Weights of a small transformer language model: no biases in attention or MLP.
Each number is 128 + 32 x the weight over its row's rms, rounded and kept within 0 to 255. Layers, rows and columns count from 0. Numbers have three digits each. The size before them is the row's rms in percent of the matrix's.

# layer 5 MLP down (transposed), 1920x640, rms 0.0262, rows 567-587, columns 0-159
100:150162174131110110146151153170139059110137123159170140128150146127091166141137135152136136125132143152144114136086153140135149115094115137190135122178199080096101159094127154120135160075154170069168127107147131163100085057115157108159127136129214122090141051077163130109130103150129122147159143158146144094112088097025118164203124162115145136163173175196121120086140128049147098099137139155150090079162157199143159153158173155116123105118155150158111151170143155128183090140150161
099:071102106156121137122113166163206152152080151157133133107138135173133161131131140145137104127140159104099103131009079089086156107182076186216112132064161088127135153120109104086162139170125125128115110096135153135133089159178114116153119138174095070148148144197094066113114150104116139110124079127149133147110147132165049099080142193128067071164129109112203083147138170069140200069125148200143114103196089204127147124142078105135146167150138126140112107128080090116154087154063121
106:088125110111143114098184120121062132111121101055100162112162183158102147162144146073069123144142122093162142100139047134161153114132125157143117154086100109161145141084092092103125102092127123083107105118085100115120176081108155174184142092169137094170105103070119104123132138108102142111083121055086112103155155111092156116132144130120077135140156054139076131171107168092126087147216115160154091114050100197091097149094079106093139085059149108145137122112129180101127123075113173
089:160075076151096120139132116093177222186176085101150138127086082176064115106153073088122146149198105126150140108105131177085128144147115087151087092115153102135167097098103109133118109075082143104083092124117110113124102092064122135090127150054159131125167058126115098160087114140106138165138116092149134161158142155052124147206113130138093149072068108082160135095093082126072102157129167186154128103110108182149122113134185124094116166109176124159100183133109146156119131177101102
101:190147135150196152182123089088137120171131111083132130086094126129193130130159147178155054091156170197110137107148116147128048110150145217121104140145149045140075111119133117138069112141092134174116100116157124087092156083118136073144164147121111147100070093156160134155110099073137123180126103136134137107137144129103171186176074104085104128183120148177181123154089152162114171118144177068103140102151067107068123080100070099124041171129100118056109161135105092104157129152103136
103:140106178136084118123089167146137129075093131168080095141069119113147192108074133142160132114102133091137118119185175155056153126131170125145137177069140084066176130078071098140051142100124162158135162112136120146097129082171124108112110129143153104139157146168162068149107147100102128118101111149075107108084088060202075139093102152164099136130123112114173093121087071094141140110082151150198129133123108141149157093103119149146149148149161086140108099104110145113105145167103189
092:124155143113116078135127125140062116121103120193115107096112130186085159128122104107160079153114155083153166122056176122114152093113091132158156125141120125140112133127093105158109107119125175148113124095121162173104061135125119186172155115122169162120162107173093062108099074168189101153127119146087073114139093102137102187072104172081136129102126122116131112167168167101104165097131107114095079112191104151147114089200108145106162120112108116163129156092206163127139106135161146
103:205131146102161092136192075132131067161124069155094134122095108163140099124096154125143145135188115163115160124095124185144159131135102147170185125138187100135080102133149132140136090123124121064125094099116134141091118122142124100157120139100116088148128087108085072115074205146074154091111136082130119160107132168115113126159120132107117182114129098072083136136098195131195189134140136132115153075171086138071082126156074107147100089085167162165107115134195162068159135110115139
100:127141137155173142125144128128146091121130122083150181131138096097155111126128095100089180043184143131128134038100094196123165150108120132144180150107141079181182144153108150154158167094150105106065094135107100122099148164126180138116170102120137149086187110108112114151135109132108092078122057164141116206153146101153159141180172102143114143087131142056166152107171111144099073179136125140067141149142084064124105117098117128132108067132098104135105111113086078174099093156136138
099:147128099107129165100067136127162143157149172122181170183107111104147111091116132077107118176119156113088125140133172083092101104142130119113126178095167170172118057113107135090108134083206118095094148183149062086128140134173122104119102120150151160148169109084085156119088125126089123156115084124055112164096135101153160134062128140179119120129109146162146156135132158149153151157154120114169113095140133208108146077127093140183165140124154104142158053115111146127111120141124045
094:096189139145129147151086121116107109131123111117124119134178127123150090103114140178188137121136133144141120159176119156073152151091113115059161169125161090200128085112105115189135153155078142123164131132053102115145076161206126125130126138104090125154106114123190124077167113110142053099151143128109204098074117179199103167085186137181128162140132167104108127175184152126100124100144153048158156100124144123103156097126103097116165098097125126125110114161154068089144103134157087
097:128115129144122102125224151149082129109115120106105135092158107104152104125188085155094068137134094086111165099121147185116105088081101081165183209139121113125198073127153070135182124112134200099141094133055100124122141117119153115103083153098190100189103120086150126137063133165091150092125234137083158101108101152138170110181151084120166127110171141132090084153122137141102073090165077147171091141127210107127110162141116089107115138119062110090146126172154127079135133117140074
097:144105171110142151151133156132141121160173108168130110176130154205126102134150043095168133077088106049158082090125111122113132147110103093123142168073119123129079113086127110154092120043108132142115132134177132097100097153070169105111105135125170130169111189133147147092069142078130123108119110139152072086121074156128200138121088111164126141189088133189163078069179132079140097114107104131074126108144120105132205134084090152165113145148111095150107160110102114138187077128113173
103:100159078101087153136101094154110137110144071155093157121159143105112142092147199150104134160124125161127173158092108100164064170157151161125159123157146110187118156083082128121137112115100131088132120118104152114087166185159086102103085113122142155139166157167126122120137146068170130142123174117123166119070102141136142064150092126110155068101106192085114069147094108119107130174179166120184172084074184157196114124127078083108144126140121103145062133132145162101129088163132145
105:151105100170116091164157152116146141127065129102133181098152155152114084077094124079149159069164132127095127185105086158129111094145167095127165087118181116099158107106136167136164183157140137148168133192192172072122098105117102095141140117128075170156104070152077106110122147091135093140049126119078084113158117142104156126144108147110126162115120121063128086094124085142157124133110076160111165091182104160170169134116158151152162146092100129121185065101142104164197121114131170
085:141078105193150159161177139093130161177129103089170156190142154085162115134141128111183150159099092160163094132145086161129147126132150160126180143124088140132130121129135116121126128080069143107096092134129157153108127173094117143139135109142164103153112115062109134122189161085132144135106128113201098110231147083094171099117171131167179098093155094124137137092130126103170169134114132202093106119115153118057143160199142103158113171096117107121137142125093082130133162128135113
096:168120104154111120133071121171140113163126120181132092084130125109097097149164137139129080124157091165135120182208071083149186110168143064107077139144104105182123110123134044169108163092131105101119119126142152072113144144155120115056137125140082125144172082157147109108100111099096103110150106122090096166176171138087152172147159146125082148143130130131114100118157122143143094086119133134168056116179122095197135127138137165113141113184153116127062118118110090180101102097172122
100:203125095155088139120139104153133140156089100072132117063101061127118079121154144123158097107112116157117146137085115170130114136110176144096131105068208171111089127136067118129177147177145147119063106116176094195144139076101086101135135148107171201159125154126099156156106172135083117144143154136212144114115112100153145150048087149081118075125176187091137061117132095171099105127121124152130129137081138086100132150144176143122071120105171122148150136148172123148149113158126145
109:077143149157161142121104078094178139113114161174149103135119141112123167174143146191136101169105174085126155086120168104152131119198109120110178148117147122099149092116129109099180123169243104110143117108177123205117191137188195143180135081150139114141129090117102103147155097116105134147138146199153136131086138098147142116103163098103146140123137130153118104184087160117143106135104084067188063136119114117150091114156122108167162138127158106140136128106116146113105168114158078
107:130093141159077101113132106100126081074161142154082146084111143153067090149215115123139089132121135139182113120187122134151138138074110148102150150182105133052102134093128163164149131155126134167133092088115150167144105110150189105109136091141121178195117174144137098141185174126095163087095157080122162121089155125095191112102113080121166152180158157130099151142136130181125146103148204110105113097172167172126088197099082144117088111101133090115151126130109095166111151153099117
096:144111093103145133067109093171123170180071221099144165112144200105145142097135155125135060126115150091089144095050118185123131127115080048098163140111091091115113136135098134142080089200136149151172095129098164063136128124097190112107123140127159160116126133123129182120138107126099060138098137125108058074087088144167113187106127140139151101108109101058039114154109101160136120157093126119094097131131151088138067103130135119130126145139096138219135154164125139106181174068103119
# layer 5 MLP up, 1920x640, rms 0.0336, rows 568-587, columns 0-159
101:073111154080043198135189108139145103155144173130128123123063158096143099168108075142113185110169144138072136091134034130183134163151107149122128090163103106108135162108105147157120126109135096166072112131107144130171112081205112142108092112167089120152166137190142155075131139147095107087188133126100122088115111114078147123081098082100181100163113159121131094119104136163161138145072174151123082097073110053132067031117137104161120124159138094131148126181131106161129143119128130
101:077171157146072159096085109095166128139109101139137141068152171113109104189124166130093080112077151119122064136120092137164042085174177071152095143197108165121151144090103184103112111116118125074127123166136150168143184148159132096076089142118126141198227091143121167122145101113117078150177181152154132062089105084143144089113143118132158130175140108164120140119133171107126114125111125135138164144126183130151143155154199095099099150118138121095245143164116148146084145137078107
090:095163092136094113109159171148122162127151134129141115143143123100161080104066141180108151098087129178116127076156093111108142047170114156130161093193136106143119130083099097118127156157091135195132149137125135151108185109122149176117150100134058096111173120118076137115109111187151083121099181120136135083081144115153173160103089147145099113105080100094125134141142085157139123104040157179095163161122134123124151149112139082149121106165109099145086082181131131152114122093100106
099:115123181138073133153147173163115103092115102129138136106164157112085143177091104059118120148155177119070109175146123147123134092142131101119144166151132111090140170047118094100129133145106090120179095168126070120121164176110157158130106142145096109122152145168169158152100170213163133141197139133081100142136127150186110155077109118083142106133135168037108137106126144135155163107113106158166087084106122118113167110061084068092098076132125109133102165113063145180177146097185130
097:142167142100072161088117132090147128164135102213126117164159172150088137180103169127021114123162090089107116133173171103173074095187162081173098170175168159169063151078202114124127139108137161134128110096149156119152106120117068102130128124206167071121138083125156126124105076113100128164078155203138156102150061092202178141129131162159133015098140045149122109108105082093094100100083072138160131071157177109130069115172152143121112139143157179130086106083121175159082125081116093
103:110144138138116152065103030157121111115064133144152123100122074112105164105108098122086128160095128123142114115137176130082108064131109149119086081116058161131131176124137177073093085095169116137168093121131182093100070133060149164127134150115128125092110163155103122116147065175137138098202116113156101103180147129140110108104050111155149076093110145148125217121149141117080166103137151098127140142070122138132121127128167080166122169137102117162159142198117135164110096142109139
100:126111128136090155111174146091107172145111116109161147105109183113125130058072106128100109159103083106141071083120133115073080120116188130108103125137177133099133136133105105127119090096127151200128181131142162150156158138103186079083115124126127108113224165212158083127169145116164151105156156094135113065111095169121156139147116205101167088122114181181116155095133134155132191138133166128097134093127075103081189062067127114091115129189128111149127144173155120123145103090132157
101:132124125155144209136142141157122107088065138128177153070185143156136101151133123138071146108112138090134149071178109106134155069148115060094154085131116112112158144132147112140082080177161110123076126130113128099100141112099162118141157141138082143126150140151147112147168150202105124113117120148083123147221164112188148187110098168139170133113143149159106185110142137147162128105078079106110089127133131117095176024132176118092079157106141097101107120189112130142098214128119131
101:152135053151137164075131126141097167170137136144127169142100177135101136090160136132075116158121123190138096076078076112108087133120109090111134113140152191114127167163143153210190163203107098062138083127091150091133104154091164096106123121114106080084176116155123123086109127179111102088180151190127125158172110089107127180143112134145122157116121091148103121121119097142111178085140143142204078100075177175155158179127082095164070093118192118094148107110117161145148134105116175
097:129173085102081194120105174155110132100114136167155182143165177137089130086058110120158148162177147095134102120120066146125144171089131139114127144104126134125079153135133102155094136181132101111126132165119116167148100200140151115151162154166155138116132110115097131147103089117191087148112153180108091107140144166139118088158066105158133152145113171115125122144095094115070153129123170168144136106113152103100138100088123141110132095113100142124163104119126097167117146123151135
097:059130135155141150148078154089118150171165108101095151122171185157116100118092180164173153169111175145196118076134142171123138111135153119154120184109196119132111115101126137128144071163182121092205102177116160112172121132131184187058107091151162174183208123186127132132126111155084161194112112171126102100215141131147124148097093085094100156129116139077086096160150113145133128128131122099128118074112112167144179105087158111159177165102102138144168101178178116133150172125116048
097:100146202087070180107142166071115147075142090131117162137116194155075134133123138100129155150102132147129111118142093093135114127119165090116042076190157142171071142136139150150129134098122118133192144145131102098155137162155131143181086148129088120187129095156138122128142099145172098126094114184106125135124177107128171167137167089133131144110101119095115136113129101130178160148126127089178123127106094126149157106115141096158121076134162108101156101121127150162080120102121068
105:126164099129163212108122097121156122117110175092127111186135109104195100198151133086149107141145158136167121121134132183129087137145169137154112094075112171162109148067117121087031172107141123110098141120117171023122195091135168117154093135128118125103150138102104142105194134140123096196149149124119148106117139094186137095100115092107138134146161101140078091124126069116185173144128120097150084126114207078077130084097145121083104155190116059121179117169174154170130143103104182
106:097145150120158151070148180085158173105151111153181136105135155143074158171065137144148152133080129138097154124137133068106116108116195091178122141161120149087182162136152172099117087133133138104156115081128092087118155074136199097070087128106135062092141162140139179179105113174074107161156124148127084103115135173170170101123067137152104066196139064152092160168142102084144175162127128118078156126146127129104086099121101084140097150148112111133117105125148144146159141092121128
089:108131118114145144150120123106116117114126118152084113103162106170129137166107146115133164156062133150147120120051108088121098158133093119018145037172126136178065078168151125144102090117111152107151152136131126154094135102043169123101154126082116143171118085147126208148135107161151113144079202134092108105085140138108126108125133140103123086161099180150118102124157147118123090150136129134177127111139166219138123138132161126075078137152106177121105146117114158107175085132134098
093:111118163158095200113129203193138134058062050186145107113158169100121139139081097120094107178133088139109050076072141052144168127154201122120129113118175141131126153149154147133111141155227126125111145095145131160141098109164134149098114092078180108096141154089146161090161113162130156073157179178171155107149159104136165110162119069147154103112123144127131172103113072167090104135107160109117116100139176107112113115078133129106161107163118188163116108132112156132107122134110070
097:080131108135035121106111161129139162091132119152158122100095112165138084190116084092102113106110098115130156113111137075164116065114127137089106164099137148117125142052223164190132119109108126170127121157121123107119141171167117133098107112204127070139163107124121131113197182122107167136129123163113158148189109110138133131087143194162091128179107060126116137160141118153152122137105104066111139094051135115073163101113118112113086117143162171132090126134174185192130130124177142
105:048104186160130167063172100066133184068075190119193098103139198153113151092140127110069123131116123168173116108122134134108127105092127048122145104171106166185192145110186119078136106102148137092170175092126129160169072102079151158105091096153130137138110103100125149110147113142186123146152153178126150141236133124137155134145171121099119133119082104128088072155167125126104150113103129072122115126149159119112193097137156162185100169128108085063133089112141162160165129132147115
104:139121131125094121154171139119067187106085145074123130131141178186161107096121117156058081127097139087175121120135103140179112115131111122087108102174115147116122116198114096081141056142177126154069119105136127105116187118150135111121063132148128152180187165114119177170152121110126142182085109210137152149157144087136155140168132167123111106196117066149084140089095105159097138130086152142101098116093146152130101086184158137128092122186108118123162152192199122087082134046066102
097:150140150131111098093217089122093157127177105210159134138141154132120089114136096155123160124156081126158064104153099185121158141179113145150089128156199178127121064121126134156168183124124110112086112138117141104154155121170086186132160096168097099088149116163100133093105131064119178110110116129126158139166085189070151161108196117093129068139131119139156115067104126174144081066108149148135173136117153091151139107086143108157134137144097092075120077108116151126133096141116156